python train.py --n_layer=12 --norm_place="pre" --qk_norm=true --bias="all" --lr_mult_qkv=0.5 --lr_mult_up=0.844 --lr_head=0.0102 --grad_clip=1.0 --warmup_steps=134 --decay_fraction=0.576 --decay_shape="sqrt" --seq_len=128 --doc_mask=true
Each number is 128 + 32 x the weight over its row's rms, rounded and kept within 0 to 255. Layers, rows and columns count from 0. The size above them is the row's rms in percent of the matrix's.

# layer 4 MLP down (transposed), 1024x256, rms 0.116, rows 108-134, columns 128-255
size [ 97  93 102  96  84  91 109  98  97  91  96 104  92 100 110  91  92 100  94  93  94 114 104 104 110  90 107]
[[115 125 158 164 116 137  67 121  62 106 112 133 152 153 154 186  73 112 169 181 118  99 172 132 134 186 132 156 152 160 172 142 145 127 175 152 177  96 171 155 115 128 166 134 122 108 176 125 173 111 109 124 141 129 136 105  97  94 220  87 191 159 129 173 148  88 123 105 158 158 163 180 149 180 155 115 111  98  84 133  90 169 106 187 107 141 168 174 152 118 160 164 104 112 134  98 156 104 133 184  99  75 141 145 135 117 102 157 176  92 133 143 174 189 143 161 115 129 153 162 112 128  95 116  72 187 123 128]
 [147 129 150  69  53  99  86 158 135  77 165 165 137 142 157 166 124 106  95 124 130 164 115 141  85 156 103 148  75  97 115 127 141 157 140 121 117 108 112 171 135  87 149  75 137  79 207 137  97 166 105 104 104 124 108 108 123 122 162  78 122 105  53 123 101 107 177 128 142 144  63 150 169 129 139 154  86  88 117 159  86 161 155 178 147 145 155 136  54 101 114 116 122 121 102  90  70 110 172  70 133 114 169 192 129 107 140 137 191 126 133 124 177 175 116 139 140 145 123 136 135 134 164 142 157 151 189 171]
 [ 85  87 114 139 104 113  97 103 109  76 136 109 145 133 115  65  96 132 132 128 141 184 109 135 149 175 125 137 141  98  72 160  67 140  95 171 124 123 133 135 133 132 180 104 129 200 179 165 160 120 122  80  87  60  95 151 157  72  67 176 109 202  96 175 104  90 155  97 113 185 115 173 145 153 150 119 129  84 121 172  89 150 104 100 132 111 159 146 202 154 127  74 150 123 135 122  81 105 106 106 135  89 128 139 199  98 112 102 137 151 171 161 166 123 122 106 187 156 136 169 100 143 133 115 203 193 104 114]
 [174 166 171 139 108  78 181 109 118 156 134  98 158 108 150 107 145 158 130  60 155 136  95 119  99 124  78 126 142 148 132  87  95 138 178 145 193 111  77 116  99 175 144 183  72 134 145 224  61 173  67 105 142 144  97 126 145 112 166  66 125 174 141 121 183  85 143 172  84 114 142 165 141  89 192 148 133 172 155 154 141 101  70  72  85 114 105 136 128 133 153 116 104 158 119 107 110 121 170  71 178 133  86  94  97 112 194 138 162  72 112 117  84 151 197 167 159 106 123  90 159 147 202  90 124  72  87 125]
 [104 140 107 124  60 135 142 110 172 161 109 128 147  90 129 151 117  85 160 107 120 127 196 165 177 156 154 128  97 144  56 107 129 102 138 100 165 149  78 155 124 102 176 107 158 102  97 100 111 143 186  97  70 126 155 145 195 114 167 198 132 122 109 121  96  76 171 139 196 154 126 171  79 114 130 136  58 152 144 146 182 192 143  71 129 191  81 115 136  98 143  88 108 143 116 136 109 147 176  80 133 100 124 133 175 107 162  98 199  94 174  95 145 146 171 146 122  79 140 138 146 120 138 125 143  95 129 139]
 [135 102 129 102 173 171 191 148 143 161 122 107 173 159 159 179  80 150 142 173 158 160 171 139 112 155 121 142 105 112 159 132 110 147 110 174 145 148  84 130 130 180 125 180 201 124  66 145 138 129 101 160  34 128 127  75 113 184 148 134  86 123  88 155  84  60 173 138 146 126  79 135 130 158  99 108 161 158 139 102 116 114  71 118 138 161 130 197 121 155 116 215 114 165 142 125 105 125 174  75 192 158  91 124  78  95 120 171 166 118 161  86 181 112  99 134  64 114 122 142  88 106 119  73 179 128 121 130]
 [125 122 132 117  93  93 119 182 155 154 140 146 145 131 161 135 112 117  90 118 127 131 139 215 135 107 126 147  91 171 116 124  94 165 126 152  87  78 146 243  98 114 136 121  78 139  97 160 113 159 111 139 149  81 128 174 164 107 131 151 121 112 125 133 194 112 124  85 123 150 136  85  67 123  89  96 107 128 162 108 141 110 143 134  69 117 133  88 117  79 137 132 120 124 172  94 147  32 176  96  89 158 145  85 157  84 101 161 115 129 137 105 129 159  64 122 131 160 111 179  82 128 104  98 153  70 154 100]
 [101 101 128 166  95 143 127 121  95  98 145 110  85 134 129  88 143 145 153 107 181 106 127 117 171 111 173 158 110 108  78 121 112 198 156 114 130 163 113 139 117 102 102 157 129 134  96 138 125 172 158 150  92 170 125 187 107 113 124 126 160 146 135 113  45 131 133 146 113 151 143 133 106 121  61 139  85  97  88 212 170 138 138 167  88 152  95 127 138 127 160 120 100  82 153 128  79  90  59  73 184 168 106 138  96 120 132 145 134  82 141 108  99 138 153 141 149 124 105 116 139  91 121  99 105  70 110 149]
 [145 162 143 130 128 143 138  67 169 128 167 162 119 122 155 138 120 146 160 134 110 154 132 159 154  83 144 128 117 145 101 102 120 114 188 124  72 153 104 134  41 143 142 130 138 153 132 200 101 121 163 123 124 161 160  91 120 145 127 110  89  75 145 173 172  99  32  88  78 134 112 141  93 160  93  93 110 127 170 128 143 180 183 164  88  97 105 157 126  98  97 128 162 151 143 100 128 231 210 134 177  99  93  89 153  83 112 132 176 110  66 130 137 121 133 147  65  91 112 132 172 143 140  77 199  99 162  80]
 [184 108 189 185  92 100  68  58  58 150 205 127  99 108 130 154 133  45 142 104 136  98 101  82  62 117 157 120  48 120 150 152 153 148 133 138  96 104 132 144 129 148 125  80 101 169 212 112 116 166 107  97  92 117 110 117 139 174  80  98 140  77 194 171  97  91 115 196 182 125 151 151  71  97  91 191 109  88 106 104 164 148 115  63 132  99 137 127 103 149 162 126 108 125 127 127 145 176 135 102 109 168 104 161  95 122 156 179 150 119 109 177 151  93 150 155 121 113 136 159 120 157 148 126 129 130 124 144]
 [ 81  83 106 106 113  55  88 123 119  54  75 121 120 107 110 120 137 150 122 124 106 132 156 164 143  93 176 149 133 136  81 102 116 146 166 123  91 133  98 132 124 131 105 142 122  97  87  90 112 123 109 102 113  80 175 108 137 142 155 123 120 184  95 101 118  94 136 178 143 197  87 158 128 101 120  74  81 121 208 111 201 199 156 125  95 126 146 138 102 108 184 120 129 152 167 140 140 167 147 117  64 165 182 135 122 112 101 114 146 140 157  85  48  76 149 115  84 149 227 188  89 144  74 165 100 169 170 132]
 [121 113 117 121 118 121 121  92 148 112 143 124 109 150 158 141 129 112 140  61 136 142 105  97 196 100 172 144 145  80 153 131 139 156 100 114 116 100 151 182 180 150 126 116  81 195 162  92 197 137 117 118  90 198 107 174 109 139 101 139 210 128 153 202 172  97 134 121 151 141  96 108 150 159 144 102 137 162  97 199 158 115 126 121 158 174 139 101  99 127 167 138 144 131 134 134 158 100 128 169 159 152 116 112 134 110 208  96 174 103 120 106  88 134 116 156 137 122 126  98 125 138 128 127 167 148 123 174]
 [158 163  58 145 146 136  98  85  93 153 156 175 103  53  88 129 119  93 136 223  81 183  80 139 134 113 133 144  97 192  75 118 123 155 149 109  89 156 171 130  83 174 133 140 144 161 133 163 165 105 162 110  55 115 101 151 132 117 178 163 147 108 170  95 149 155  90 138  97 123 103 152 110 144  76 165 123 169 124 146 115 150 173 149 160 165  95 153 110  89 131 116 176 164 146  39 115 153 160 139 210 146 148  90  74 164 145 105 152 146 158  83 141 164 154 135 158  98 135 139  88 178 121 136 121 107  68 122]
 [115 151 166 134 195 186  99 119 102 167 139  80 129 112 132 190 112 110 210 160 133 121  96 154 161  93 190 116 195  88  93 181 137 142  65 110 170 103  97 150 185 139 118 131  55 152 116 107 105 160 116  85  92 136 108  67 116 150 192 123 157 137 149 115 110 218 111 123 136 135 154  91 124 177  88 109 125  85 182 107 158 136 145 115 151 139 109 124 102 117 138 122 110 167 129 126 125 143 111 130 111 144  61 129 105 122 149 127 151 148 138 165  80 109 184 131 168 177 123 150  67 171 111 112  67  61 161 123]
 [135  99 127 222 213 156 195 142 171 162 161 109  93 164  90 143 155  94 127 121 109 118 134 131 119  68 158 166 157 109  87 124 134 222 126 150 211  95 190 150 126 167 128 111 100 118  85  87 113 165  74 167  88 126 146  72 107  83 161 152 176  82 149 120 129 142 127 126 128  67 150 150 130 152  89 126 151 153  83 150 104  84 137 161 113 126 139  78 107 123 185 149 148 155 213 165 118 161 159  53 108 176 115 101  52  90 106  68 106 127 128 110 102  98 125 135  89 142 117 142 167 146 104  95 108 124 119  86]
 [136 168 146 134 143 126 107 115 152  90 148 136 145 104 161 144 159 160  91 136 150 145 166 112 132 174 137 149 150  97 108  80  81 158 152 158 161 142  72 108 129 179  53 106 132 137  87 194  94 139 105 181 117 167 190 154 131 149 106  84 123 150 116  82 135 124 109 147 124 157  71 178 142  17  88 141 128 114  67 153 105 108 135  93 105 155 174 176 103 157  93 110  84  57 158 140 142 172 140 110 137 162 121 144 158 181 184 119  79 101 113 179 124 188 103  77 107 100 132 136 120  93 125 150 145 135 100 112]
 [156 206 140  46 114 150 204 127 130  97 157  97 128 178  73 123 116 109 140  89 199 130 134 170 138 102 135 115 190  89 117 147 141 125 227 167  69 156 121  89 122 147 126  86 102 130 138 167 102 140 154 164 148 159 114  32  92 128 133  89 152 110 112 132 124 125 149 107 141 147 163 140 148  85 122 124  82  86 134 153 131 136  84  74 121 189 160 112 117 108 152 106  98  77 140 132  96 177  90  94 119 130 112 149  82 187 155 138 140 136 157 150 122 119  98 142  89  91 126 122 137 135 113 149  98 114 165 159]
 [171  74 111 138 108  95 185  89 127 142 111 151 134 114 186 164 123 135 152 157 134 100  99 159  70  82  99  83 129 125 161 146  54 150 130 106 110  70  89 122 141  82 144 109 143 191 197 143 115 121 146  81 107 123 115 119 120 141 108 111 126  69 142 177 153 136  82 198 135 103 136 100 113 120 104 165 194 143 169 127 144 173  86 124 146 164 126 130 112 152 148 158 148 169 170 165 147 121 112 186 154  77 124 138 117 124 163 126 118 144 107 141 115 151 162 117  81  78 123 176 189 151 116 110  89 134 150  83]
 [140 129  98 169 101 206 111 139  54  96  59  73 153 176 108 123 100 119  82 139  89 100 150 105 133 160 122 112 106 112 153 160  88 112 135 109 177 155 141 112  88  91 116 125 116 115 127 173  96 118 115 133 188 140 116 155 195 115 114 113 126 143 122 101 120 110  92 144 133  99 107 141 157 135 137  97 175 116 124 165  89 118  74 125 113 125 133  95  90 127 118  67 150  30 133 127 136 177 158 167 255 159 131 124 153 108 110 114  82 118 181 153 173 122  80 190 104 124 129 129 131 153 151 134 129 113 162 112]
 [145 124 149 128 131 201  94 119 183 133 145  79 102 113 140 156 167  99 121 115 141 126 133 182 132  47 111 144 119 129 137 153  94 118  96 107 127 179 112 120 138 107 113 144 124 147 160  84 139 163 155 126 121 154 133 208 159 151  86  96  74 166  76 109 169 119 106 150 157 159  81  59 140  84  88 136  96 170 137 137 111  86 100 104 163 139 108 134 146 138  94  78  94 121 121 152  86 134 113 121 165 171 129  86 145 169 121 128 109 185 115 172 157 114 124 114  10  98 150 121  89 195 103  64 112 126  81 149]
 [194  94 157 163 185 100 139 149 156  72 192 170 158 109 175 136 161 136 129 136 103 190 136 170  64 171 188 165 131 102 106 133 134 133 103 139 163 141 143 116  92  87 110 112 163 167 167  58 152 124 131 179 147 139 126 119 104 133 176  75  80 114 134  95 115 117 113 118 157 134 129 108 118  95 135 161 116 164 116 115 112 146 146 111 120 160 107  80 173 142 195 129 112 157  37 111 152  97 116 152 127 149 116 158 115  81 115  71 113 144  67 156 126 146 147 107 116  96 110 100 107 113 134 109  98  95 107 112]
 [128 133  95 111 105 134 188 144 169 189 113 144 172 136 150 130 157  97 163  89 149 142  99 130 167 128 208 147 139  96 146 142 153  86 155  81 108 139 122 107 108 118  97 201 111 178  84 151 150 127 141 114 134 133 173 106 181 130 151  94 181 159  91 148 147 164 128  91 138 137  81 163 145 122 114  71  85  93 117 189 161 105 158 125  85  97 151  98 149 134 126 154 189 116 150 147 120 106 166  82 187  64 144 126 145 178 155 143 131 152 126 113 179  94 103 101 137 105 135  73  30 184 144 144 140 159  78 150]
 [111 102 163 130 144 122 139 101  51  38 131 141  61 137  98 117 118 106 128 159 122 119 115 148 128 125 111 153 123 129  73 170  96 130 114 144 174  99 105 148   2 111 180 159 153 144 144  95 177 152 104 150 140  79 102 102 126 120 102 130 139 152  66  95 178 115 123 136 117 130 133 111  92 139 173 148  58 111 162 184  70 107 133 108 137 135 133 129  95 173 134 107 108 101 130 157  86 133 122 110 115 134 113 162 131  58 123 144 139 161 106 152  98 132 125 126 185 108 131 173 143 176 135  98  94 139 102 180]
 [110  79 135 142  44  99  75 136 166 137 116 195 105 103 126 132 108 152 163 132 213 139 172 112  81  99 155 117 117 125 115 119 171 124 128  69 158  67 112  93  97 146 118 157 130  68  94 171 157  78 154 100 147 151 117  88 104 160 103 137 131 120 134  86 101 145 114 110 149 127 116 182  80  94 130 180 158 158 135 169 106 164 105 161  71 178 141 150 123 127 138 133 170 171 137 104 108 146 174  75 124 181 146 139 157 152 193 143  84 104 110 155 131 149 109  93 105 143 115 154 105 183 160 116 155 176  83 135]
 [ 70 108 172 157 153 115 142 129 169 156 123 188 111 184 159  79 109  61 117 126 127 126 119 190 133 114 115 148 157 124 143 116  71 118 111 124  88 131  91 156 152 104 140 112  87 173 164 185 160 132 116 179 157 109 118 151 140 179 153 155 160 112 130 108 134 110  66 137 134 170  94 127 124 128 143 137  79 150 115  93 181 127 145 123  83 117  69 138  69 117 156 195  85 111 138 146 144 149 177 108 132 148 118 131  68 111 126 156  56 109 120 103 135 111 122 100 190 114  85  74 143 166  70  88 133 164 107  69]
 [170  85 118 176 116 138 105 145  36 125 187 133  88 111 147  94  81 127 151 126 127 170 176  96 114 104 161 147  74 200 172 114 159 149 116 184 129  87 108  92 169  88  91 171 105 120  80 203 142 114 147  91 120 131 163 117 154  94 114 108 119 113 126 156 144 174 140  89 124 187 119 154 139  93  83 130  66 116 133 102 212  95  91  99 147 168 107 151 137 135 151 166 103 112 111 110 100 170 116 113 185 205  95 106  64 113 120 188 118  88 155 123 126 146 101  83 147 167 153 153 124 103  85 129 154 116 141  91]
 [139 150 136  99 151 117 111 233 104  78 124 168 115 155  92 146 101 169 151 155 138 120 150  63 160 108  73 156 119 136 188 161  76 162 118 181 147 104 122  73 130  99 116 133 161  96 148 146 149 101 157  97 165 132 123 146 125 119 116 119 187 167 177 150 133 183  94 117  52 145 115 156 200 181 172 132 125 138  91 132 100 170  85  79 147 164 130 159 112 101 151 153 148 174 114 104 106 142 140 183  97 151  29 114 203 165 158 117 118  79 128 144 163  88 173 161  77 135  98  90 140 124 147 117 142 116  92 159]]
# layer 4 MLP up, 1024x256, rms 0.112, rows 109-135, columns 128-255
size [100  98  96  98  96 104 102 100  94 104 107 104 103 103  91  94  97  92  97 107 111 104 104 106  93 103 103]
[[157 170 155  66 118 132 121 132 107 104 132 121 101 102  65 161 101 144 132 163 190  92 133 101 106 167  92 189  91  39 117  61 159 144 116 140 143 110  90 119  95  92 155 162 147  92  94 130 132 124 134 170 144 126 115 109 112 140 169  88 146 110 148 113 122 110 146 153 119 128 126 141 152 104 148 192  63 140 192 156  88  87 104 187 140 159 124 139 142 145  73 120  79 104 118 110 210  79 139 131 118 146 111 131 187 123 119 142  96 150 179 135 165 182  85  95 138  72 170 139 137 138  92 146 108  98 139 136]
 [ 75 106 117  94 110  82 129  84 137 121 111 203 138 134 147 159 131  83 136 168 157 160 124 158 148 148  99 142 170 158 106 134 157 103 121 146 153 191 119 152 111  80 154 155 130 142 125 105 114 117 110 128  95 150 130 126 148  92 121  89 123 187 159 105  99  94 119 106 143 121 124  91 127 137  73 163  83  99 116 144 148 136 106 164 158 103 191 154 112 117  59 151 133 207 121 117 158 138 159 175 101 170 168 148 207 161 132  95  91 150 162 124 125 130 145  84 155 131  89  85 178  82 132 134 165 128  97 146]
 [108  97  95 145  99  97 118 102 137 125  96 171 131  69 120 160 188 132 183 141  91  70 154  71 189 112  80 106 147  73 116 172 100 115 142 129 161 114 117 116 155 120 107  92 168 159 188 157 119 155 106  85 156 137 124 190 144 131 145 134 154 107 108 137 138  88 133 186 122  85 108 152 126  99 137 149 180  96 142 169 133 110 158 162 125 175 119 136  92 147 153 146  91 141 151 201 130 176 126  97 115 193  86 137  93 142 192  71  52 110  86 111 102 147 122 112  74 153 118 159 134  71 112  69 153 116  99 105]
 [110 150 140 106 199 161 104 166 139  84 127  89 143  72 125 110 133 141 125  91 162  67 135 165 119 129 186 132 180 104 152 118 103 111 130  98  95 123 135 167 144 134 140 149  95 113 126 101 105 122 129 125 162 185 178 185 135 147 172 169  86 123 147  72 185 119 121 105  82 147 161 169 126 143 129 154  92 111  76  56 183 156 141 126 134  94 110 164  77 128 119 159 148 116 118 130  87  86 179  77 142 102  36 169 104 159 127 180 104 124 115  83 133 130 111 168 144 102 156 143 109  99 127 135 147  93 135  96]
 [191 115 133  87 150  80 160 173 163 113 169 147 151 205 127 129 133 103 147 136 157 149 165 189 155 115 152 111  79 152 113 123  79 118 115 121 120 149 113 173 125 124 176  95 198 139  92 122 124 169 135 109  92 155  66 132 139 139  79 118 149  54 117 173 104 113 138 145 178  97  92 134 111 122 153 138 169 163 113 179 137 131 128  95 128 120 128 139  89 113 146 150 129  84 111 133 168  96 125 114 128 147 140 103  91 164 144 104 132 173 114 132 148 144 110 153 142  94 115 157 116 113 142 126  84 146 105 164]
 [ 85  82 199 162 108 134  92 156  90 163 151 111 101  71  98 101 132 187  82 134 155  95 157 109 184 119 149 102 168 129  90 120 111 179  83 111  77 104  91 149 113 127 155 116 111 163 143 115  88 115 101 124 122  92 145 115  34 184 117 105 114  67  84 104 107 128 129 141 177 138 147 129 117  89  72 145 143 115  92 207  56 129 141 154 122 187 106 108 130 130 146  90 113  96 130 162  75 140  66 139 141 107 136 120 174 143 200 144 103 122  89 173 126 110 175 136 119 124  87 117  73 159  95 133 144 151 119 116]
 [152 150 114 127 141 116  58 145 108  95 121 158 120 149 141 118 106 181  89 101 104 111  56 133 125  99 111 146 134 138 118 106 189 153 136 164  81 133  95 173 152 151 120 137 100 157  98 116 174 135 112 167  77  53 130 210 145 149  94 123 124 133 108  46 146 144 103  93 160 109 123 139  77  70 158 143 142 135  66 130 189 175 157 117 134 113 164 181 139 149 151 113  67  79 119 139 161 102 113 118 127 186 144  94 103 157 120 150 140 114  90 131 173 111 160 139 158 144 183  97  90  98 129 120 109 120 118 196]
 [149 115  97 124 166 148 137 104 168  97 104 166 163 114 148 130 160 153 179  92 148 164  96 121 181 150  78 146  83 107 114  78  84 118 116  87  75 169 128 159 114 110 180 111  92 128 113 124 175 142  94 146 137 151 125 150 145 127  95 104  80 139 104 139 180 100 132 123  97 153 181 155 131 120 119 122 131  84 129 109 108 196 131 140 124  75 165 115 156 148 113 141 103 122 104 126 137 145 217 162 215 140 118 105  89  71  97 128 135 165 100  84 149  39 174 185  99 103 107 108 140 110 182 151 119 128  94 122]
 [121 169 149 165 148  91 117 126  89 164 172 108 136 104 143 116 104 148 148  91 132 111 164 118 156  96 136 192  91 138 128 145 132 150 169  93 145 131 148  72 115 134 134 133 123 137 141  93 126 109 118 152  79 157 124 194 126 160  98  60 168 145 140  89 180 129 135  79 144  92  84 132 105 129 111 100  80 152 125 107 153 172 124 172 105 136 132 163  57 175 104 106 127 157 145  96 131 118 122 140 122 144 185 170 144  91  85 183 121 168 131 140 135  98  96 139  62  75 148  62 194 189 108  34 160  88 121 190]
 [ 67 149 166  70 169 149 141 112  99  93  95  65 106 132 120 181 174 135  82 177 103 138 178  37 126 125 186 116 198 111 109  92 129 132 136 131 129 114 114 113 170 169 137 154 112  87 141  90 118  94 111 118 144  87 135 135 131 148 134 100 140 134 136 169 114 111 165 105  51  88 153 121  87 110 132 115 147 137 114 108 149  83 114 162 165 162 114 127 187 119 157  83  93  91 120 152 136 153  77 170 123 108 162 117 160 118 110  32 184 163 105 118 175  95 128 165 182 186 104 131 125 193  87 144 176 141 162 123]
 [107  80 125 138 140 126 166 154 113 117 113 144 143  69 142 120  78  87  99 115 110  93 152 156 147 127 126 127 141 104 132  84 111 106 113  83 131  90 128 129 129 116  80  87 129 162  94  92 134 116 131  91 162 121 145 172 105 159 130 141 136 199 145 178 123  73  86 122 117 120  85 112 150 107 194 181 125 197 150 120 175 136 131  92 138 131  77 146 166 109 123 158 114 172 136 163 144  98 163 125 113 117 165 108 116 132 134 125  98 162 111 143 176 144  99 103 190 147  63  76 147 155 102  80 204 153 104 132]
 [129 147 133 156 104 105 121 145  64  75 126 121 127 171 127 165 168 169  90 138 154 130 220 109 154 230 127 112 136 172 119 128 126  91 111 138 153  94 124  87  97 175 130 178 181  96  72 144 126 177 139  99 133  95 119 179 147 164 162 140 115 142 183 133 125 115 126 178 158 113 184 111 117 125 143  86 123 144 157 111 131  79 147 129 155 144  66 158 124 118 146  92 126 198 104 100 155 164  81  75 104 114 162 125 128 180 113 191 152 134  88 139 123 144 136 118 149 126 118 114 146 148 190 157 118 176 114 131]
 [135 122 153 117 147 162 141 148  87 142 128 114 179 113  83 140 139 107 158 116 109 120  64 201 127 150 152 106 122 127 159 111 145 109 113 172 187 137 132 107 117 188  98  83  68  53 121 112 118  98 163 130 109 163 121 103 113 130 137 108 164 121  97 164  63  73 169 121  84 140 189 146 141 120 135 125 111 176 111 191 103 156 126 137 132 122 117 173 129  75 132 139  90 141 150 162  60 125 148  93 116 132 149 144 104 202 156  91 101 173 105 183 119 121 184 139 147 128 130 121 141 154 146 107 101 109 163 133]
 [152 130 118 145 141 103 117 135 102 133 120 152 161 181 173 181 181 127  64 141  73  66 141  76 131 102 142 122 105  82 136 100 120 109 116 100 105  78 174 117 148 105 154 150  95 127  81  95 119 147 121 174 124 124 137 106 120 157 202 137 105 117  97 171 135 147 165 149 126 166 120  91  56 136 122 155 151 210 104 151  99 169  97 135 156  57 179 132 162 146  43 136 110 150 129  98 100 163 128 174 137 104 122 192 153 135 138  96 139  94 178 162 115  57 133 112 107 123 115 117 182 124 111  82  76 160 128  58]
 [151  96 166 146 152 157 132 115 166 151 105 123  72 121  76 166 152 134 159 145  71 108 107 117  82 109 162 123 139 103 194 161 131 134 169 109 121  85  95 144  71 116 138  76 142 124 135 139  99  94 111 129  97 103 148 167 189 129 105 167 130  75 108 117 125  95  66 111 105  93  98  99 130 132 125  65 169  96 162 139 135  95 119  88 113 156  91 151  93 107 110 196 168 177 106 161 176 147 149 168 199  83 103  86 189 167 170 178 206 137 200  78 148 155 155 129 158 131 103 182 126 158 131 152 121  97 107 115]
 [119 159 107  87 119 166  98 111 154 225  75 132 147  67  37 158 126 126 163 111 191 130 122 113 102 112 104 132 136 115 132 130 136 142 160  93 134 106 178 114  86 140  96 115 186  99 114 133 109 147  95  58 169 135 135  91  95 175  90 141 117 138 106  86 173 155 132  85 142 112 109 184  98 111 160 141  93 135 160 149 148 125 129 108 132 126 121 110 148  89 128 104 110 141  82 141 160 110 113 176 154 106 152 144 113 152 165 114 180  75 164 152 138 111 169 156 173 145 120 166  74 149 123  94 105  48 146 187]
 [ 81 154 148 115 117  90  85  94 134  98 137 136  81 157 145 143  97  64  98 150  97 121 129 116 231  97 116 161  86 113 122  67 133 154 192 113  74 129 136 103  86 133 126 135  68 144 124 134 159  86 121 131 119 146 108 137 151 184 166 109 202 129 157 113 138 150 146 127 122 106 140 115 116 147 144 144 157 124  72 143 135 147 151 117 155  90 113 173 109 167  59 153 190 102 122 131 109 130 133  99 127 162 198 132 109 151  86 173  87 112  76 122 137 146 116 123 109 107 140 140 204 188 130 112 123 114 118  98]
 [169  98 130 164 113  88  84 109  65 179 103 143 172 184 154 147  96 148  54 127 111 132 144 117 112 186  75 128 127 114 164 163 198 142 144 140 128 138 174 107 116  92  76 159 175 101 148 148 154 140  97 146 168 108 116  98 125 115 110  91 104 164 112 143 152 127 180 103 132 103 109 175 103 116 127  98 183  97  84 123  80 114  87 163 129  84  87 119  69 123 106  93 103 140  98 124 150 150  86 153 135 165 150 119 173 131 198 110  54 108 139 164 110 187 152 162  82 117 135 141 135 156 157  76 112  71 113 129]
 [150 160 100 142  82 132  95 187 151 146 119 123 130 142 113  87  88 143 203 170 122 103 155 168 105 126 195 143 132 124 139 210 140 166  63 113  81  81  52  99 123 134 153 129 200 132 174 102 174 153 127 194 116 168 163 103 114  90  85 159 139 124 151 168 144 116 119 169  75  95 111 114  85  75 149 145 122 137 137  97 106 129 114  89 186 118 145 158 104 136 141 164 108 132 126 141  93 136 141 131 120 167 121 112  82 150 107 164 109 131 140 143 165  90 161 149 143 174 179 146 104 137 117  84 176 106 103 140]
 [101 136 118 154 114 144 132 112 144  98 112 151 150 150 109 101 104 136 152 116 105 195 119 173  75 109 136 135 104 122 118 177 190  98  97 153  94 123  99 181 122 122  88 144  73  76 106 116 125 164 107  83  98 118 113 118 116 148 145 147 144 111 101 142 148 134 171 112  81 141 151 138 137 126 168 132 145 160  89  81 102 144 118 104 183 104  95  85 114 148  97 141  85 107 138  89 135 122 141 117 204 173 184 101 159 152  96  59 136 130 121 158 101 145  99 131  55 121 158  91  82 114 139 177 130  59 182 190]
 [134 159 153 115 148 181 163 122  76 140  65 140 124 111 164 129 192 136 127 123 148 128 114 102 184  97 132 146 180 136 141  88 143 102 122 117 116 114 123 129 131 116 145 142  88 148 198 134  75 114  65 137 111 109 112 109 141 192  97 112  98 192 103 151 153  56 130 113 134 110 155 126 191 109 125 102  94 144 128  44 183 112 134  83 112 126 140  87 175  51 111 115 137 120 108  87  82 151 154 109 166 154 105 174 133 134 124 172 147 111 151 156 146  97 116  96 171  77 159  99 112 125 152  80 135 101  69 154]
 [130 153 144 140 123 165 128 148  81 106 122 118 136 155 111 153  92  52 160 120 142 102 185 138 162 162 122 168  56 124 112 148 113  78  83 124 128 108  34  99 134  95 146 154 107 229 129 122 117 135 152 118  92 121  98 116 123 126 146 112 130 132  88 132 162 114  77 142 114 127 115 143 128  74 142  85 116  73  64  54 110 100 187 132 161 184 104 103 101 126 132 117  81 133 129 154 127  95  91 205 146 187 107 157 120 114 138 122 132 146 129  68 118 118 113  80 157 149  73 158 161 146 114 155 130  97 119 153]
 [173 137  79 141 116  78  98 130 161 210  99 150 137  66 128  44 150 121 113 133 149 124  47 104 141 151 128 111 112 141  97 102 151 107 158 145 156 185 130 114 155 109 130 124 145 126 117 195 142  52 127 133 149 135 125 135 127 132  95 196  94 149 100  62 139 124  79  77 192  81 130 124 212 105 117 189 138  58 117 118 111 168 124 147 145  93 143 140 141 114  75 129 133 102 189 138 142 117 110 157 109 102 113 142 159 125  81 115 103 125 121  67  95  80 106 134 171 163 131 107 118 130  97 124  82 146 122 125]
 [144 170 104 128 135 111 156 153 131 103 138 173 151 126 160  99 182 138 138 141 116 131 186 109 164 179 154  94 115 110 182 145 161 177  80 159  64 118 126  98 107 122 146 143 146 126 185 119  78 162  88 139 125 149 113 137 123 120 173 151 106 140  86  81 107  90 151  67 133 122 118 100 164 156  95 150 121 196 101 127 147 124 123 109 165  92 152 112 141  74 156 114 104  67 136 190 131 177 185 126 151 128 123 117 128  51 144 149  94 198 119 169 123 151 139 126 104 134 102 109 172 167  93 107 129 153  72  94]
 [132 144 122 111  71 154 155 149 133 121  93 153 133  71  75 106 131  80 148 121  93 144 159 129 157 123 162 102  90 114 184 185 136 145  89 100 119 131 149 104 132 104 115 152 134 109 137 135 220 119 156  99 100  93 132 138 137 149  84 151 118  97  82 149 129  82 141 129 127 113  85  82 134 108  64 144 100 120 129 169 164  67 117 140 107 115 160 146  87  52 135  82  53 105 153 146 147 175  83 114 147  99 114 162  70 144  97 197 117 117 148 128 114 143 147 145  71 125 191 145 114 137 151 108 155  61 157 115]
 [108 156 110 143 140 151 150 179 111 131 131 135  70 164 128  94 134 156 106 170 106 138  27 119 166 193 148 119 147 138 120  95  87 146 151 111 122 115 124 114 130  88 144 154 150  99 138 182 101 175 190  86 108 117 104 105 189 147 175 142 126  85 195  99 126 158  84  99 167 137  87 146 156 151 140  90  89 100 155 162 113 113 120 123 143  79 115 125  95 111 154  87 143 123  89 126 129 135 113 115 121 122  91 162 138 103 122 102 153 136 153 117 103 157 107 154  91  87 133 121 177 168 167 131 188  84 120  71]
 [156 107 101 151 103  87 100 124 131  78 153  90 117 121 123 118 154 113 142 168  68  96 203 139 145 119 174 117 124  95 155 164 150  69 112 173 145  95 195 173 118 117 122 170 187 135  79  76  76 122 126  98 131 139 132 169 111 134 134 139 136 131 120 119 143 101 139 109 161 133 130  68 135 103 170 180 188 146 119  83 129 109 142 165 128 129 101  93 105 135  64 114 126  97  89 147  41  71  92  96 153 161 141 100 119 192 136 117  98 176 120 112 100 175 162 132 153 138  92 116 162 122 137 134  93 141  93 106]]